{"num_hidden_layers": 9, "hidden_size": 256, "num_attention_heads": 8, "num_key_value_heads": 8, "head_dim": 32, "intermediate_size": 1024, "vocab_size": 512, "hidden_act": "squared_relu", "norm": "layernorm", "norm_place": "pre", "norm_eps": 1e-06, "positions": "rope", "rope_theta": 147000.0, "rope_fraction": 1.0, "qk_norm": false, "attn_scale": 0.177, "bias": "none", "tie_word_embeddings": false, "parallel_block": false, "extras": ["some layers without positions", "some layers without attention", "local attention windows", "shifted keys", "capped logits"], "init": "trunc", "init_std_qkv": 0.0478, "init_std_o": 0.0113, "init_std_up": 0.0478, "init_std_down": 0.0113, "optimizer": "muon_variant", "learning_rate": 0.00695, "lr_mult_o": 0.798, "lr_mult_down": 2.0, "beta1": 0.95, "lr_head": 0.00456, "warmup_steps": 200, "schedule": "wsd", "decay_fraction": 0.871, "decay_shape": "linear", "final_lr_fraction": 0.1, "batch_tokens": 16384, "max_seq_len": 4096, "doc_mask": true, "train_tokens": 217900000, "max_steps": 13300, "dataset": "wikipedia_en"}
Each number is 128 + 32 x the weight over its row's rms, rounded and kept within 0 to 255. Layers, rows and columns count from 0. Numbers have three digits each. The size before them is the row's rms in percent of the matrix's.

# layer 6 MLP up, 1024x256, rms 0.126, rows 159-265, columns 0-63
109:088110106120127130101123118112093177170182122126192132116141136137066128064105188150152148151101099076150125134101103160102125191091077176167120103136142151123050118138078152134166144119069124
095:161073138151111177125158213114092061138081104196124072119096153140128115136163134122136128096087108103091090102112105205108112156153112087128143061140107148074100088043102134109121129125204150
094:150091128152114172135149142096165048172099105153137188136155065122178107077139080095107116179091095072121142143127078107157123143136123099166172091155137086054142136123147139131164088160159109
097:134102106128125121073151117136130117158102129156156111091127145158132147132179197153079219122140128137128091150114135143126115195079075104133129129145139119127028118117107152116117045100120144
086:194111144068137120132140100151067132136108095147162111152056103172143131116123127080122138166069097132113195110143033155184098148136125152185130189137152097171153138140141133115091138122120162
097:149156175154140090086086178138188121053142136075139164131143169152094118088153107162179116088124140079133141135110107144098144122185087145140128128171125139142151130152151134099099183150149142
099:177129109152143121128189158127090123112108060182092147157092157096164181185113136164130125131188093133192117137077132140137177138078110136161114104108170193134080091125154118097170160110123102
104:129078098102111105103131140104124117132108071104135130121078114122065085111142131097127088187199106104096135115134133118113152120121113134090109144160106098147081148206153131089103082134174120
109:145121166108111127135131125143151164145145060080159116152097127055111140151134178110122126167090125156173143157139126144141141127147096167130146101092168166085084161132113170157132113122144119
099:153121103149123155186097145134074113129112095138072073131137142176121131167173179173159201179193136129099196199123113166167124091148176102137075105094133119065150086140069122136099107142165160
106:166176165131104130137119095129118097179128159107124109093157163081171145092073118156099146132126169055129104091108099070181200201142132055125134103153182093096127147131162148160133160143051102
101:106108103144140157153093194093134156119153161146125116182142164097083108148058126166165166141167179159085084114074087137108106102087149090170121138195138073115144101118151134134099101111100135
093:101086124178113095155183124151143154098121120109030148164118132109144211152150143104135100105074131106105110132066097143141142153110114106113130196055097057169180150117150160096154113179158147
093:155135091132131168096139106212110144117148156045123153161110070120169153173084159146140183132124156160122078111176131167122097140102115148135171158117103111149113147210088119091092055132141123
096:160109158083139165143117142124086143132131153124100134146150173119203160095103123156199131119089144118110154125087110152144110155125151119081138125150137181082177140133133104138128146112164121
090:104133140132115147184104081158128148158198142197131164137101120114122151110171117154142116118064077153143185128098105109099101198118112131143120117163092125041151073085115158102120139117132106
102:100094096119106079088055109195126107173171168131095098132087160130152179208115132157100098135114087125153146204160087116174105125200155094144150163108115123116100170118070081144188147160153156
101:152185153103114067112105152112140104074116126234136125123109165099113069093160116155122123032093111142102174187183132166129084186145127131125056147156153153130113123122080097119111156188133157
084:100067159187082129126149149138122087139118124169107127124157042138048095124156175119158155093188092147057118154116122092132143074199103080166160134113080128161084141119120114137097121114137120
101:140121116083097137137113098170072094161092097099112173154038110127118094101146152177205142124099129137118111136111101122025134125123117187087126144141152155094150151190185114157113089118165096
089:089120190093123148098121114099101106135143143153174147138045086093134129153119115083126133081129159106098154147108090153108106110123142127125107109106143125118142141178106108124128089156061126
099:079137150112176068165155097166131110082112111157154144119077127154073141133120127112110115092070114115131117173098159086161108077130173090088160100161091176081148137138112132084133045157146125
102:077155121148137133085133104092133115160094167155143069108178139139137125105130119094064112163102144156127177151152112163109097118100175139154100178172091114060103074126131100103075140112134119
087:169124129048127104104167143093161113147155088091080100139104151107096116180205128155189118147182102050108157096142126175155122117095155126144102084157121127135157076172063157125048121103102165
111:063125122168143128122168070120135174158156163120085094114070111123115116120082188090143171140115146146123095165100087065147157109096045208161077099191093090139131102123149104176115185111132123
099:147123132136174118140124121136098105120099189127174113173046174151120108183134124121118107159150152132160107191154115145144119163107122125134173141168116197152108142171162122160120199153112150
098:178161114131180188097169110059103145113109133098181136090176097143145122136131113149140136097150167078074142196153110091206139110133072128126043114146148117132097080169170129149135142097090078
116:087149146205112102161098134101131143138139100158142102117147128147112127070112201109161085152033098129121107132125121192109143118155158051079148159128162122125062154126124171134172096069120156
101:126106137122187078149135121145083101185122102107167109084200119126093142113133202087132145139172142133100121127122143106132175182109113141124126159143121166168086127117126080032147151133121116
096:127139123069057084099118087096119104126132110123143163119075197153135149110139105132142101113151152160100136160139121155104174092133165154128104084148160107126166100114150154097145115128169101
109:120144060087099167161081165162124163124121079179175164103112157132051110148119135125142155139096071112113127126135077097107141113110114082135141151139143152171151074086071123157131093134131144
096:045050127107119105156106076231103176174185066104136099055111177141165122052177170114129105107075125140147102121172137135098139112119098164116120148165137144114173081112088110097093149128112080
102:173121106184160146132189098194140094058120064141180181140156210192125168180097154159144160131104101110115113179103073172050173185148104116151102165185009128190149136054145153178157124160139103
106:166082101172130145121128134099135064086118162165146143155094141155135153095128131120121100122122123122085133137117116135150132054139133144153137119154157129106148165174095127122092104119142177
109:118141158131145156118148154124118197133142144139156134139051095168142157075173117133126168112099160107161090088182120168108146140122071161145163081086110088152126122114105158203166197104094057
111:108169090101114097162080123133106115161074126193146167119153195116197144108161130117095093110105106144085131136138120118166121151166109155135146109165169153146110150159127148149103122157185140
104:070165105160204175104102121116133144118202176100099154107110137155153117130080146149084075149155072110167094080183118074104084123092095125139133074162188136075122142141161097143171137154137133
101:125161093133148142071126161199120126078082105163176166103105137135132144073105147181155059131159120093132220071086089149096150167185144148088108084108099171134149099131141120105149132156109140
079:156124161180129165171168147123150091129130064115127094112084186122108133124100177091120127151145074168119168161149123178139094124096134147117121160116177140126189141072149163101073131146058156
101:139106077127093127144175139170154248082149130131167109096158116111084077123160102148087183102132117139167109131114091061117140152112127200145100182123131121105163149101162115100096121115112181
100:097144136155125163141123124123097138131154185115182141060069187085112106113083111210132113100140224110197108136119080089098132064146125126081091129137144100115115187164091158149152158135142150
106:117112155142140155157075133139149104084121114103109154134135166098155130103138153147079080167101079149105139073126147126134132123071151137145135101130117049130129095084110151111131118127081112
104:134096133158143138106149121165171104130082109140114115140166129100073098143115161114119121136115114122063126194094105092126179055154136141054141132114208107133087125213103142145118129089105108
103:130098192117142118192122140185073109071119074089157107138109138114121172125138175123149089117106118127143131147059112126153107120131112132136143162115161174145078113092170149106179140170124128
103:132137145075081206194049094089088111114054133089120176175134119124087132170117113133122118177101142095104149100092165100147126094140142145197137130114139154114113144161153175195095138203145116
096:110122141165112138132134161098175091111145098150199151136093145089104100146099097141129092068091136168107088070092109134140150044095113184085130172164115068078082112121121150113132104146145128
103:112109082089145131127133131120086137079160151123125116177064119137123112124057155103132110149170185138110152123102174112097070104050133113084103121124134154116105180125099140113144173043038103
092:133167118146118170112093113106089092180110062093096126115089141122117078206149151170141197158194072117086146086056134101122149151146173144159169101113163161156113117164130135135121121127104093
109:166150165137136175064135137115157118129141119089111154152136226155121085158169102199124093136148093074113120136159160111091094132113147151157145121115088157112160120104123133129067102094126131
098:148123147084158117164113167150213094124152094133144125112165194127115134166098109131160118169133158140120114109100097101170092129134148083131155089111186181109120105115097118166107110178130102
098:119154141109067092190172175153101161058120133116155165137137174132133112079139108130153164131080203144129135113130147117087052066123120168118126127100145147141120092131147134167104116024135146
103:102102146077129125135116117120149118081151166167145121185113165112113130142113129107159115126094097064183129132125098045036147087081125162079157142142101152081174194121135174157117232153120112
095:159086158182136120134157166182084131133154106151094132151152108114109138141169140107168131091138089108173166073112104128120172039141103122176065107125143140151207124107140123103099058145080111
094:135174122119094160121149130070140154119113089121129084121143105138150134167129103074142152051107132148119138067132095164088103070126130095110138162126081081101141117161127113117139076108207079
097:133145158098107128133054109151126083091135113131146066141110120186122089102063136122147154138176129134178080130089156158113127086139104090142068140146122124129116124120147102175099109131089157
100:120081125111101164131090110188083086111160130150139206083080135128117102084078190166118124158110111110111180119117102063154094108098144126099163109133172094069130151137131046174137130133102120
102:127119136092164083128145155153144135132181164093134134130124140119217118110175169156131099077105103116145135166149123176143119131091093147107100121134111131155197094110131121061158165112147090
101:170174026120063168139129134128137168100106104108120125154150173141098142096111145182145148114124135125148134158110099092176156154167149123137078137164160140172151175137062132143140154130140083
096:109150190119135109169131102094110089134142141122134153178126113079115149149167103091076070141112128144157095154154070123124118124139122174084151152095145072152084076091111144101118130102127123
108:106106181120095111143139076085143123099101159167151158154183124108089152082095131088164153071116101126132127191113101145166160167112167169150104103108077146114116128151149112096142164138132152
094:115147171124112147144102141136116104112141061110143095137154195120129096117084143164151156048140149103151117178174097106134172155095152142113093113115138121083132105154100124142109170028121148
118:143133121115143085151160165087077161121109154132118099137159186134113144110070110123191126081139108130075096127093175139157114086141143116088113096128168057120090159090070090155091129139115090
102:140175150158121167073198141146150133120159117131149109208121130110105164106088112144144127126076139082149126080091099098157150087124131129100151107105135139095084141100178141164119155094125196
092:114155129156114128178161144143125106117097118154102000170147126176155145114143178143142122150149131117049091125144145174108082145112096159108100132169144103150201085115085182155065148153112111
114:125131136186097175139104121150065142121125150150076142175131152128111115173141164168151136110167153175176163148137139108102173170180154099199110174171126123146113112140135121132108147110101146
097:133087121062130188181108107179119110183090110135106087152113167102075137141135104131198080172082138105170124166155153143109134115114121154132201128074128169118129089108083080114084111134136150
103:093158134147050122144165129099093101091116128119168150111175074143112148096176088161138067086155159106121144159144108121152122126111137111091098120108133141098119110154135143090087137128121139
096:105146097170132108168104087062128059124128082119118160101114143140191059146145139126160104153121121143145113127146138098065104122113133157129082124167076130110101127159145134179149029071072145
118:116126201100158164122093118099120154139109162125194123089113155115113158132137152117159096143172106139116142121136134096148140163163095135145189087151081070098149051124221148102130107138202125
100:081099115104119096133065094179100085094150152121088102178080106137158121141099108224137178087091122128148178138171142119146128121161133111108060161160148106133138094162095141063051139109148122
089:102170180142113124158175168127053121107120115136156150121152102180076127119097127089140116187102219165150125126150117134174114107107115120100069106053113143157162142117122166178088113166165058
098:125130126077169139153107180098095102100114159075127127083137097112086140130173142164092114192171117143125119167158101061095129146111084075146106109164149111101130086128110106144100167087192079
102:198093184205081121201120079135129123125111111126198159132205123141178113107187160110140167098071064137106126087190133138102207130144084128144160096101100132160162063117101085110150111116109120
102:150118101114143147149126139135108103099143097143137136111118130122088106120139113106123127161117076120085140136108088146151126119125138162158103134091089125141157132097144120134083081118119138
081:158081152114162132095137184153172123134107151123147121150091104126125124183127119140092095135144083114096199139092170122080125074151079151122146144130147149177119174134191087127151105177121155
098:136100120071086108091112149069145181093093192195098118178177156152070142136189147104091163090130078143143153203161187167081120125162109144125157103113197120087122095115138128136167148069145092
096:113131152088118103159091129147097127134110099105110106121134123152118176145129125060162178063141109179126084070104158109139135134141145091076098175142102075202090168147058117146074157098135118
094:081134118151104142139111085125140148137081160164162170141156081148092148088137118195088088126081100124118173137164138117116118091185204132167112168117135171137166123102092192173056116138092142
102:092129146111145108081157126080110158165114158126169129117152155155127116145093109120070128109187097126114168186151177141116119121141154093125156135101189125144112136107079194137091103143111188
093:135153116165112177108138116181102080201085154161128053123135135149085128160151119192136119163161159070066069168123139188150122169044088170065144149123089159094129135085156153164175137093118142
097:119076100105068131137148071116103128081094133129075172133097137164111118130147168161121148136135152099132069147159125162053150085106123143155106159041135138125133129156073156161131146129169159
107:119182149107138148138184102117137085122113097121155104116117153124185083093172135132152125174131120178113141063121096119160163130138080157202153111099098120123137168127121096114139132130176119
105:161175167143136063198081172096095165124159151156116113095189095176121090130183150035122174133169099133125106137140193171162196133117119110097109142091154084154137148112107118134117189122124118
101:103181110112118137088098146114138092131130129144166121162125107116132085202159105177098100092152161195138113151121124138144164115107116158098150145130138139062103113119164141095148173107080121
101:159095111149103132152160145123096065126127054171113087136081182148149065091102145162096126150140129098166140133138129120116160175114133092094127084081143180106173120107154091123100119119161111
099:070148162153173113122144079093138129153092153114115149124147190179105127129136176116172105114142116160050164098151141124174121113194124117138146185134174100060131098179131129098097181092147086
111:129154155137128125104097132122139055111087147093127099080148171144110052099137155135119101112147131140144129143138125099124078131034130136074093111077124152132131153130129129145092113138130103
089:126175120154190114122141168080104090182117085113104138086125072107143099131137081177125137198100082116136083118148134067154163087134120162170154144104130148174142097124138102119111095095189042
100:108071127085131136172118144146111115105115123164104111113138103111157130116099113142131123146097164163128203141132184114172110156112096109099122128156163188128080163184145080124167179091111122
099:078194095103167119082169150109121133135173182082122160014069147080078151146048117106210051134162142136153204121171137152090146180146098154143165180143103078091144170074134143164132101159091108
100:092127105137128128127080167177163146134095093117121132133094099127039147143149145114169113178108149179110190129204119091129125157164112148148090078171085134209144123141088078124113127099097081
109:094095142074112103079137147151136091132138128091149186111108166139116085169087089097165091163144180107115054071124079140151142076100114120170115101096172145112128116138131143150113118120045094
102:125135145152130160134102118102195151126152119143143128110122121096125135137068074145118132108126158112127112118133115073192081118171117129135193129138121089154106128142168177104160144077074114
088:072133187118122168131135147093168098124108114158161162122111143110067113103107167084103106153097102145181087116097157107160075106141121142128107088133086151154165120129157156099126150102168139
101:149069147121087134119102135177102062146132068121129134072141152110131169119120102127135200089162107082130132116152130144171117140118077183122094131087088120109141143130191123184151145102140145
103:109060083121112133151120129149134190187178138135079108103106055208095113078101101157120107135092155148147148128137103135115145151128190136136177123081077137105107117106135123158219138129111109
098:146097171123124110089105166129111149105144147171111161136135138101138062099151137077133139116144106149124133158205077095099135162125122132143101120118169203142120145155176065070189129055096186
102:176088142129134089134120111128122115105137052134138088121170095089099148144141116148163105143052122151150105146144131109174165157128073144120126127093162149191099128134110104118105109099111079
088:119124125215095116076151193151162112111041135211144169134135124116113109097173132133128105098127138133180121124133087109136184134132090099102159109070164111105119183170121123039042121162135092
103:053185106102147096099121159106113184095206107123179063118104114140160154099139116151094140095194133173115139139182086104128137152159149091090137105171090148063104116121177135052133142118170144
103:109094102161146174129190172105134115138157075142203079141094125114124144173092143097158125142118145143155159151123115125110108088124086179087119130093151170101068091195121108119061188093155140
094:102145148154143111123131133113119128161130120154111133096135120104175112150192142153120099149157103088155142094083104124131109106109171144145058106121123129146174130129093084100105096118153162
102:142121137131188036147077133128117125084074074120138132117143225090145071082044113050187213164117103134132156087092131147113147126163165133087102108109144176169172086178082168123120119102091116
103:155126107135096103144142133170171144111116131171173147128121116138150103167159140142163116120028121087141169147129088155180164091090137097130013143135150122116202080153054156106149180122147144
089:069092085117091117126092135121116128124132119168106151143104163061182103084141141164166116159087165168108080141110134114075102121118158145086108083123149212108137136109144156078155144147073136
110:109129155161166135117097119158171184128086136143111094127156120147141120117094138168185168178132103181188145106063115160079143107098118100182173113107130163112163188112166084101082133118079115
106:105087110163119123126029093143161164125084182172091175122152197096128100097094144176115139093168084135142099111125106116168154072129111180124140106139173137111082105143094148098139185133102104
# layer 6 MLP down (transposed), 1024x256, rms 0.0617, rows 159-265, columns 0-63
105:104054118097101128113134139054106098139105150071132100131148070103072131119134136140142134112175188051124126118132092141082120137067146102131121122097171085145119168157133125128174118149086110
095:089170191043137124125088084169101129183138141117108156080106149127129092113086136113120147201095080102111082172181091090114156121141132107145138173117156142137161128182171179097143095121060149
096:109218078162194137102150119099123132179100153178159167200174167103106099111128092100116113100142192136122076138153152168121131178181121121163122069114117170098128136186129090099178102085162164
099:123122185127087166107079139112074173182130136121107159173069129134192080076074133124101133116118068148131086122080128097114140143123123126135146133145114157125107109073134062166117135147138121
096:167149107114150134140077149107115130156066101135149115172087117074104152131125175134158138131073176087082145148070124100061161154146123132138108135142130103140148098106133132098179117121108155
096:093112108191106184125186138203127066138130159197106140090120082137106126127158135150165094140121102119152172166140174162110124120120133095096107114110119123109156098093123152083094159111114169
098:113113127147104104038140100148094173103181119115133180160166144162129195135155130168175116155129108161121090178124128116087143087111143112148093158187106137101158095109142136148135159134198144
102:193136077139095140094150149166165106083118130122065167142129117194084141104138156127117097093084102180137148135122119085082128129057112151117131145116121110126156077110175132126094171181211118
100:187112146152143177142112097155179171119123166108124100176096059061159126120128161168116113145198159174198082106117123146166125113131130117079147169075084080153119114148149096116122160113145146
098:165206142193151143124133119114155120076172109162145192101090113103152103138097141140162061114161149110162125102154186143178131072120121152173111117063092107149111076143144084127165116154128119
100:150159066175141177114152137125134126118150116100153126127161097130131156147111146192139105125078114129156105149131109146133130124145083148193152096111163154073097129121133177142126121193101072
097:090095136134119196074131142123110105140079150102142117139103142118064121150059170099152101144126170041148155147118168146107112166112167135133172116036147106153116095140156121118153106112137086
093:101088167156117215092072097095093137150095152128148144110107120120216126133137102143165134122192184138095102066181142154044112128115146100134119135127178089097120128133108146119112185069139108
098:112116183163179167146074114088153154108126115099174138149130156115192108117100166095137147198122183125135097125114072156109149148142135123096098108178095180076153159142182115112131157145146191
095:126117104099178035074126122131159145180163136096162116107099119173104088077110090088121107129169113098105099079139138148151106162173198096158136122148145134123130049117114142118123172155136105
094:142096085176160114097083166126193148107125135135142100164134116175136119168054108157098116100142124108109139140111164182153067162150212169092136150098118108142090167110103148156071151138053087
101:165115137203135176150079128155133165108108139105084140127167109115135174113084116139137145135122154141156113142118165080136099169155119138218132080131194070117185099090126150067136083178121136
098:146165152097090081137139133128141118164115167116118129057169140126151083164117090154107127107152133125131121172182143156080072130166145120129041095158179150157134083111159099140119152202147106
095:122116130148078153135146074154096143119080137128137182112105189118123166090166154083096094109143153126101149117147090117125134143119119127092172082143139131146153083195124105102119112152192136
104:073152142100137085134165124146071116147109116152107136135152099153156115138098160165174126166138141142114124138156096104140084144167144138180110141150113128077068104163143058148087169179157132
096:136094079100130139146134153108191162154149107132096103159141126114102092144162143115122207101119204061083212112087096150129181165113160128157104163143123116094112124128103192143084100118142153
097:118125172121170155142142151139160151133164196099150146161144096081158092114088151200137103177106103080048110147121156115143096082155154131172094124148091116152161136083136174117100151085125129
100:166100123097151165102150121139085147112101135101175089089101105181112098141128084136103185069116127107118145144115148109134111138189149119147076059114082149148141175110101115142120189146120073
097:124072124097149180143115082140092149080145103161095144153131103128107082157113085130143147106110099156152093175128055107121192107062107149092125143125149132105030106162123154109126130126036167
110:143068116124124161116082052154172101120081149113053172107090080139124137087126121197136158137084134119170099144185115140148166131115090132079076121139111089123085201111079116111108122172126139
101:112118163153129128088094117105076170075114065107158140150141088069103124111127086129089097067145165059183149132190134156118103143142161119137117122110093084120149121102094090071129128121104108
100:143146079166092127160099163204132185115166140087134144154157116103101163128139125103178174139056139118096198173138137106119154126083104091100115127114175212174090144122107145169150127100127139
109:139161102125153173147151161140127116156120107093108103126107144132128163092046190135105126133087127117124074109115124077172143086207139112080152150130129117116089135183145089115179076137137152
101:123140094137143165146129152168141101167129102121098126132107119156140153034107089136074083088105114127168093178093121167198052137166049099133143212083128176080175093119107073154142075109178162
096:072155134146159124109119155112140125153117164135151089101128136111151172175123146192147111138143066084066163132141180136101112151134100120120117186131144166151189136100140103151102096106087089
103:151068133179146153113127123125126112134128153127152116133151168115199081122111136089132168126132151172117129142146152150140160163104162095124129122139122180187140131109102118144133110133082120
101:181125133148149144127141088110111097125182202180153133100160082086098083178188120086069132143176069113150149124161139148106149134122129115099106101133144207082113144173103124129088117148176095
100:156107109142123156102094123100202110206059141091129160127175133152149144091094067120189090141114140138118137125081155142115117097121103177116166160213181160134062094130076127129120145131128100
099:123105125200115120062165134117088173164140103124143091101133170163057132115133106086188136135049107083104142102184131093165130160182121123080115110078114142100085090162175153137159139121180092
103:112165160143137124084140153161139093185115129088084147145094057147086159094089136106060127139114113156091100213083172084160106103146140119091201060073020111053146155155111106048148159132101154
108:099138122121159107169118088168087132158114135108097120125118116056118109127139104166173146155167139096102093112113109173113187141102160118174090157142149184059123160076122090166094151114128075
104:114183104099135062068093106160124111128187113120071117033180136110093090125148115130098168127142145102097126136167120145118158116107131120128121174170093111131178121163181104127141175136139132
099:158075156127155103126154048146129100117132096133080147131129096071140123158123144084100186094114195180120128155117137213135116150090152094130138153122108065135141106119085165191154106110152117
092:100128102134175139138123139066156130052137117103131138106133103107141047117135093121150176112145149155142130169104102103136189093101112109161133088127187093191058107121164178143176144119145136
097:214130107094157115079100143099113154145164176098139117136121134095062186131140146129068137150155120137127091084150099132200138206120197171101133053152132053164159136141112177086102094125170155
105:101151105119102212119125123087127065098149079115093070127097090069159154116143134163142170103168160171101117118128127143177118085152141127133171130125150063165120092164123201173158138106103122
103:106109040149127142112096156157154113164116088122105203124186139169113127107128116113108131124119132085115103068174097129168081120093124160089070170122110130138123124164093059123136119118098129
101:141152119192135121109179174124130148128136151157077117135136108150168155166142134081150178173099133186150138131154077159107123149133108133119139148187117158127103148132130082106113117153146143
098:132146115151183107218152153163130130116163121110125124131127097143168175109176116142133135027134116084076096111126113120138139176183159071144104188145153121198213138133144182105080172123119114
098:148162115121152154132143136106118104132088188107082122182085110127098127121171157148076099106121166100080088135109139084129119145127172138156138125119065064119177164145193124146058153109162104
102:142097146063148086042109134134166094171144155106169174143115169161153123119135135088132145077158146088100161147080123206122218138121141117120120167142103154046130163146132125090163153116119107
102:096189122139177129161132121079124102114079127129121068124140167105117129077129095133134084161158138148106073089108168111119126083091141139080136110124093176127096130184162133118188135099137142
098:162120168115095092147134163140169138058077145113081099068198105099077181146157112172144150132175126119065132085174162127139108182080122183122115135122121104152156095140143145099111085168129140
102:105197135127120147117105123148114159143150112129137098111133171143112108112122187125089086100121134164122127084151088143126154180160098179178153144166110145145125131103096136137103115178060018
095:115131170089105089115139143128164148127164157097182088124096188123087155212101164121161097156164130163155107109137099089157149124154080131062105141151131130129200111115117162118108124159146119
099:127145146082118176124133188122074117120125138121115066134123148183124176142160078083135148117123147176134165134140148144175125098128072130061127060136132118096197136137124092117122140106119151
097:184096154048148115062103096122126141099166113101146105103068165167145147085138114082100139217149125138139110088098133120094151045055103134107093105164152127109172123120140154167072129157132132
098:135112094160089078087096109081076150137151129123180093126170135093149104096128180086087103160101127092107199093131207170105143108091130122116188098112164109099142136066140128120164162221105134
093:110196172149123105119136135118099178116129094130141179144157129187146136138138119087101161150189090089105220086112173071175113122165162134133168119172136152178159107138162106089142125090187039
096:148104104203128098169134136122072135101158166155124204152136154127173163115146136133099166119057121064143117085086081131140143141164152170136163110128127104104110150112111098140137145171149106
100:096201082161139107105144126140160138108116097155093065169165118191137151129060134157127129138130154145123098136106183066112108083186111171080118134153163057148188111120155095099135134091067144
100:108117150080173168111106151137086119101090218140155131114071064138133107149117113118128146125120163200138164112111088122176122147141126140075184129152148105107146150160118128163135123131086176
101:101090144108125124099132123136131119085117185113142103117104137099142114124087162124167156137113130104100190108200132066118081169138108144169153130112124098178146181104169142140143122198110164
098:100127087155114135093124117099072094153053086127080174142090078115109109182110128154139144112131082125097138126111132134109108141123159139110058121117120167148133106125048098115164088164153160
106:105098128085140149130118088113103071123158094119090132090098168115125185078073078161093184123147122112128141120132113137182082093148107117137099109150149101063116171153142167109101158121138119
098:141130178104129171157116157183105102111107150119127081129123116133191087099118099112081141140131115147105131109152131087131164086130153174169146187176125161114104097033104151118144173157211100
106:144133159199110090128092105154108128085157092094118107087104167105095146111100116091152036084162152091128141129177148153108154163175136145115072130126141156150120131113021072167090097153119182
099:037141184166113190165129127114086081163147050090100144130221128120079182171106155157128141172163111134132149081135128109130164083145176130146128129168119108140096108117125125076034137139163165
089:099094131138147153107158127105133075120142057127085106177124177094085155128091132090113114091054117151193126112131135182112195080096205139126128166142155153154083126082170118120098124116080115
108:098090199106157166155154117054112138149169121146181136113142134147104157140183121148177165144168105113081158113128169140081154139214134092153075159163168129162113143105087150133141108146130107
092:138121142155139089156114094127147116120125152173080171107117126144060116133141190137141110102126126101164105123134103080101084150102149119142096163168154148101142157121097116146162111139070080
105:119120147151122157120147076140129134057128105107188164062075068141112181081136148098085096185166146120123104133120125122131124150136152167094079108132122106095062139139086162148128182098096132
099:150113182173119164147121094114130075180095131107163162143112194110126136084137117139207141049146153124092110163160092185145145131119102137196156149211085152130156093132188122112127122142125169
102:175149113149158161149125159155151124150136126142084119190120112123117199105161129130075154118162154191135134077148185101161116146164161084161145075155101119052134138119181153141189129096110118
099:052109129160069060098123102112137095185148192118139180124115137122195116092087125081105175126168113127174165105117109146111177120108167153083130064139150163174145142147110149140144116143119102
098:098093148123161130127137147124162187122160100118079155157069168191140033124140113158125156122129143133090137102100096151117138177132108157119102176122148140057143147134176111148158076075107112
098:129169146089129173099150078150115106144186102154121120162185167133156121109114126139140136126121125098119137198168114082113093128150111136189124170143161069151116155164212182065114052101129128
101:118138140131109097167124126133120097083141084156116096210143213079102139078129120109167097132139114134128125157160146191151159159112077081113117148118143091183145100130147151095159089091147123
097:129084072140178115122104071146090089138134148139103122103114149108145159128104095105048181157094081096142114119127143129141167109149169179073077148131101148119122168084151115158081102095104132
088:084129112095147175130083058108136122132125143201135157117118185084148163115093114107093131129173154073148084125141123140157117127107143101104112183084131118124163103144108138129179158139135115
105:152099157124171084139111144096068192138110132164113076183108153166122136140136105068136123150154151126116154115140105135109153116104064123076163081163155183155102154099073154132150135111065116
101:199111102107125132080125140175091152144133217181127150128114119124097151101193103078097154130123188099108172151089163166135153176141067124078128118104041083189074148100111140141127088118144083
104:151103197139163164153099097160137146124086105111184053113135147093162099103198203060107178126106148211148123094158125112157079164154019074124165112109143120123063114139138142145102111158179164
101:161113140155121191156078142132110097134136121124117074114115135093162088152125150142142147102110104130144166139127127094150180112107157126088149118129131135132119180211096132134115157070146141
099:138103170124178120159115115155131108102065139110137097144079146105104112155133097123155088151110136056091149090132182132113107137103127142146179138149069136185199137124106107056104160080177180
096:127138113169092115120135149135091118140152136134123138145126086113086142108093183107098131095175097142087110127116151141211101098139127128124068155138106142112123149109153156087084165102036059
108:155117135162150077173111150103136112106128083083110104161122165131148105110067128149119128154134142139131143123102092117113073122171089164137126121178161132056139082108145149166151109124147088
105:126172090105166173135154192077137099117094152057137075076109162136152132136143048112127149152154211112115072172078097174167093102129182105094144096162150106137145144142162115143099182148121111
101:159088132096078186117133127196093156110092161163088160123174101177101163071164107089115152146143165121142105097121106140139149074113093156113118096154128136140107094159175102155139096117158111
099:113074157133104026103106171185089120182082140150160068077140123160103116177075121161113136087153190093143127111085132128131091138157133172157119131187125078131139117112113076143132112175109139
096:109190095145100134152174137158132078158162153083204117112121209078089134131135081156149120089192124109095174094132150141114067084133144120102104110115175145103145108115113158187119131143111164
105:143144088112111105092166169148111143159133125089109141118139162127130122144036160158164106084107095172066130136072074145119111079138137070140094144093129139124110135101110129106117073124118159
094:164140126212094102105157088133094152140162127120186103140104140077136092104116147127147134148141101103197105149139138135158119166154069147093141153067065138144128141117147108159103095137227180
103:094185151126139108136126086085147156118123157155129154100126082156092128107137159117091111102169117113094123112095105130135093151150135072131131104073138135116143133114103103178163126145073145
103:175134138157093116192100079168153139129118162205105154141084164064102047138130134170170104129179111147140133175186182058139119098151139147112122059172153150074138071160174056132160094115139120
099:115188080137118140101161114144173124137090137110116111094086131104179127127135133096185119187129136109077181200169133140101148127097118125111147133150190140110117104063122108148075122116137062
101:137177103129183164156066151103157119135090140110162126109093105088110086162124142120126097062159089156090098082126146140169144077154195097110118102119168065109132149089197107049104135100120152
104:135104132122077097158149096093130140174140115145131170175076165090142047115148115118177158089139086120120118089206112104099118058151159136161147111136130116102119115128158088118136134116158091
088:126100130158153112158100131137128129132132119099111119124149134178132170126146121125143098212177161073116158165131101093107092150144069128138103108143058104104099125145071132172092057146107155
100:121117125136141118162183129146153137092154150147113099167092125173147111109185151134108076118203114121051149136157164118142131108110108093114153162164137140144122121121113140102135106091152112
099:117118122106085157059076120123138155151159103120167081212120085123102110144162112107182098115084111154109131087132087086098089133091204123092138129158104201155166115149133130098123146159088134
096:120075157167187160123126152174188166127125187165144134112104150136104118092146151122115100114123116102164131080137112066144142182131083130082139160144149116120100112133156095078156149099123152
100:192096141100075163140198146127187084142160146110141109150085166157129107095148149103137123072152106082118138119096139147113143100094127177134112045162108164159132119123118121169099115162138113
099:137087107163124131208088165154156122099154111087173155122152115152134086108051144126107124118112136099129134125165124158150121132088117122082116104106112070151108082140184098133190106105121099
103:190171147113156189090109132152051108137087115102120095130133183138151119096172160136156125152098165164135092132108123163128179111135129112161135079142142123141102135077111033162161083163190111
101:110154113148154141164121180083127089088139224089167101082135108128118138100133132147115100129106067160121149101129115095041144154174139107156108156131111119125149096096115114072137137114110148
100:148105147122117150189144141171154128119092133165123162114119090125131181179140108205128130139159153132170115156152041131139155156149135190111131152188124122113196066148119153098086153133120125
098:110093138176127106057149164127109078183084111090155092033089146076141129116086140077170128190132110159161079137063081109118181136173149138150089129117128150081103177098163148097140130151095096
104:109126185099110114119144150116059119125150207150124111066134164096098128141137137106144145098104079078085112122098127140121103131130129096082046101138109146108166093134140059092144096106153107
101:162136116089150182102139121128148117183192095133098114099107212138074086178154145141137159073148109100159108140097082147135118161119138094115168090122142148129186137122123125101124153141120115
105:123158144135080147155182122120074113090143154153130129080195138136186135157141056181159129070104177095167134084139129147121170097122124150158104066089141110111122123081177124119111113109171140
105:133143131085163142158142112126177131140087150123172150122101073183111082169093165167127163113118086139164130180113145127105175170177134116133114172124127128084094151180149119212186035152129121